{"n_layer": 16, "d_model": 64, "n_head": 1, "n_kv_head": 1, "head_dim": 64, "d_mlp": 256, "vocab_size": 512, "activation": "swiglu", "norm": "rmsnorm", "norm_place": "pre", "norm_eps": 1e-05, "positions": "rope", "rope_base": 500000.0, "rope_fraction": 1.0, "qk_norm": true, "attn_scale": 0.125, "bias": "none", "tie_embeddings": false, "parallel_block": false, "init": "uniform", "init_std_qkv": 0.0541, "init_std_o": 0.0, "init_std_up": 0.0541, "init_std_down": 0.0, "optimizer": "adamw", "lr": 0.00497, "beta1": 0.9, "beta2": 0.98, "weight_decay": 0.042, "lr_head": 0.0052, "warmup_steps": 259, "schedule": "wsd", "decay_fraction": 0.558, "decay_shape": "cos", "final_lr_fraction": 0.1, "batch_tokens": [8192, 16384, 32768, 65536], "seq_len": 1024, "doc_mask": true, "train_tokens": 147200000, "steps": 6122, "dataset": "wikipedia_en"}
Each number is 128 + 24 x the weight over its row's rms, rounded and kept within 0 to 255. Layers, rows and columns count from 0. Numbers have three digits each. The size before them is the row's rms in percent of the matrix's.

# layer 3 MLP down (transposed), 256x64, rms 0.122, rows 159-173, columns 0-63
158:130137140140136132117126115157150139147165119124147173152154129099146154138114150139084097099124100127101111169079099111128137131131115135092143088076095104168108131156175137175110121134117129
024:110144110174122105134121140128149150114132119097124101132086173134144153166158069126065155166076156126169126132143112148160118144121115121106134146123146156138139118117107096117130124096108117
113:119100145144073129145109074154102128120133115129129170102129153148155132126146133127124145180082114117134146123137143124153110147083155103193119139144105091147147107133115096157133148095113141
137:120158150096126115136123098076126099156167114117135137144104111111129120111122143117139094135138102135159115154109143112081079141151099156120172148127141157125101131156148107188102123110078113
036:127162118138119119144122187144123131076094077134073133168127153124120167165122152111116171120115145140156134117098121117097132160156121158124177145130139129121131117165145131086126126135130097
139:116081143116141147151159131139086153108116148112088158130100132118122182084178133111163150148132114124134117124125127153135148178123107145093150120125112110144083140108179171120116130149133116
139:158100116106136121116139099134118089116008099129113127142103116093110150138129149126098144125131105130132145129160119127123129142108128114096109090115121137131116151114112174101138108118149147
141:124097147141129103133122113154091135110157122151165153134111135172133163105120182139113097180125137174120132137129111053143125155123092126141136099105100120163083134128131149133137126153131136
020:125185114182120149138118093108076107131104140149137174147118168142125130116138128098114109158121097127131129123150130116141138076094133099127114136114096115158095147134095150142122079138092106
131:119136110111108138151117123133132086160110088111161114122126143132144023169089117127127134103129133158132138117107129133121129136091150128105164137082134128151150105162145141130138103124144164
030:125177116130136102126136107109131115113128110129144106097155153115137146061162115140122119113115113132127140131164125095129114173115109111075159159160111141092100109070113149094108107135098108
114:156145101147122150125144144148084109133124107116155171122147123147076126099163130117098159153103146101138110117158136184136118128136140158136167130155118133131100178100158131126085108120145083
057:110110117120114126163108122148185196115125114159107118148091119117109158160136106161101120136141157151117125115144135126108113155158148122128133140101093146164089106143155112137137113089111187
145:117147125156126099182148146124123128119126109138089156148105139159094153078131153141122111182130160090129125111135136131159134152136107159108110115118090150149094143134113127147095171187114123
033:161158129160164101143147092095128135134103112116089134118128159125126128134173116120113134144151127136127171165132124104147181100127132141100129134139128134155116116093092157104096095144061096
# layer 3 MLP gate, 256x64, rms 0.133, rows 160-173, columns 0-63
023:158129137166110113128115124118152134143131087165131132089116140155155137146152102146148104170174155090145097091131070110105089095121113116130097154098127130128170120121136100118107124150154105
114:117123161127103148100103085125129117127120141127115171070096100144172127072097142150102133152083095137141118098146131116123155115145098112127139117123129128162100087149126130130148100090089128
134:106139142052147135130092127092157149136164127137144158117113116157129170127119134120102059168168131123143131144086106137135117113146108134113142140103114141146108123113125114162139120153076139
042:140111114104136166139122186105109108128136140133133131156141160093073122153169107166144095140171118148152121108105116116127147138124137180090125134106095110113110178153108129108143131138167139
134:144129178141131126121161112146123122108128161125066167171103128131140126074099120105139175151151101129130140127130126127123137154145063117165118136110104122116081147123161160139096128129136122
145:135108129080155102157152112140087135136117090105134126120120142129118120162147074103096117167111144121156122165151090129148154071151122149086122151146079163120114135131111156120141126110139145
145:162116131153176075152160096167107139138124118090120133155116143108112118119143114106110148198116133134104105139158133126120118145128123123146130101132088079125085092155130127138121123131178148
025:090139133113148128111120135121110140117128159133118128159110133124095115125157138123124121111162116137177192122128150146153121018124116137112122114157153133117143114140130130156111104140114176
141:140142089152103085106104116142114156160168134153134166129144167158155136140153150139125137156155133141126167119160100119154134160117163145147137141115061142147104183115139134105099127120128122
027:132126109098102110098132128137079129112126145175117164124143144109090127100140151121130109114149161119110145108144149191101120113153106099098117136088129144163121105161132108133111120056148144
116:115114133132129135122149132131091107116133157139139133126157095096115152115134119133182141114128096134095158085112125112112147153129168111149086139134186109088137132150138108181169140150089089
048:103171142148114119132145100167126105111126167078149160168126137138155074101118119114154145107091137090109115135166100127154143161141102125141088148137121152142130170125134103136103109129123091
141:104156115124122124091096129115142136152158114146126192114132125136189125115088123143112119157160157151120133136092141133131142146152107167107122144120108131173077128167132083134120129160158102
030:106152161073103121150132121118109099129145143145123104112163093155120134128130103143142091136156131137137166159112102125106184153102122135143146129057091156126128127099116089145140139148097134
# layer 3 MLP up, 256x64, rms 0.125, rows 160-173, columns 0-63
023:144109137108154123155139111166116142098129129130169166166131188159127130121105110133140176106130093130132163143095148091160139125106095102137151117145176140141187115119132142143106126125099142
111:157107079125165122132141164107154155142143134100113085128137136104148135137163146145154181120125172145119112135089126104103138162117123150102147166102145114084152159138099170149147128135145112
135:140168102132098155140158091143117110130121076105119096163125124101131123108112115069170154136100150170145113129128098101134133094109157117146114140164135100133102121139140133117079153113156098
044:151170116127139157116146134148153154097106120136096143155103170120169118115155134088124138148134138146115057084144119127116111139078105135119138093136087151115152092148126117133110150109164125
138:130060109153126167163115126122067164117144158117139168117112136132119131119122151127126140118146113144142121131083104175106125164109151104109164129115109100139092138140130147116147158110173155
155:154071159105153117165142082113116079156128120124124127153132091133122138124140099111152119162150131123099106116149087099156150101154137166142103141135104135127078165098140153150145140105113134
138:119137086092133166117117173122155125054122167102127149126159120137126129144109141121135123086138165142133127120109122123097119109170156142124130169155158131096154102141107147143105136128160080
024:128126130128118090125171136128145193144118114118148117133139219158154100127148134116115164122173164117141118114177116148105102126120127103142128127128110122108098160086131163135129135128125128
136:164119098145120073092111102158127169161138116137153157148120156153144135148178129100117184155164165143125122151131109137127144179110160147116118150121105143136099168127126119109126107120129137
035:163177112121124104180102145157111115105123139129116165106115164174135119115123159131117102099148107121135117151111161091114119132138161148125186115117109143140112130082152129110127158129070120
110:112114138080129143123140127112138146118120136108156110116128135161118149186155165119118059096102116118158111148116094120111107143080137079116172151092106151117117136113142123126150144100096136
047:141084085151120103150156152162140175122113128122118103114118143122099168150101091140127125085171123117136099120098132171127137124111154116116120145082120110144085120149118113091089127087146137
142:133116153153135144183154147130088144127141100159107140153112145094118121102113120128164136137132136085142107102168104076120113136109150114100118105126108089112154120067164148104148168125138123
033:142152129143138086102152121153122082123112174131146145144147110126150110119150103139149105163148134123116122187144101097090157156132112134150130106183138133118131171163107142152096111161098109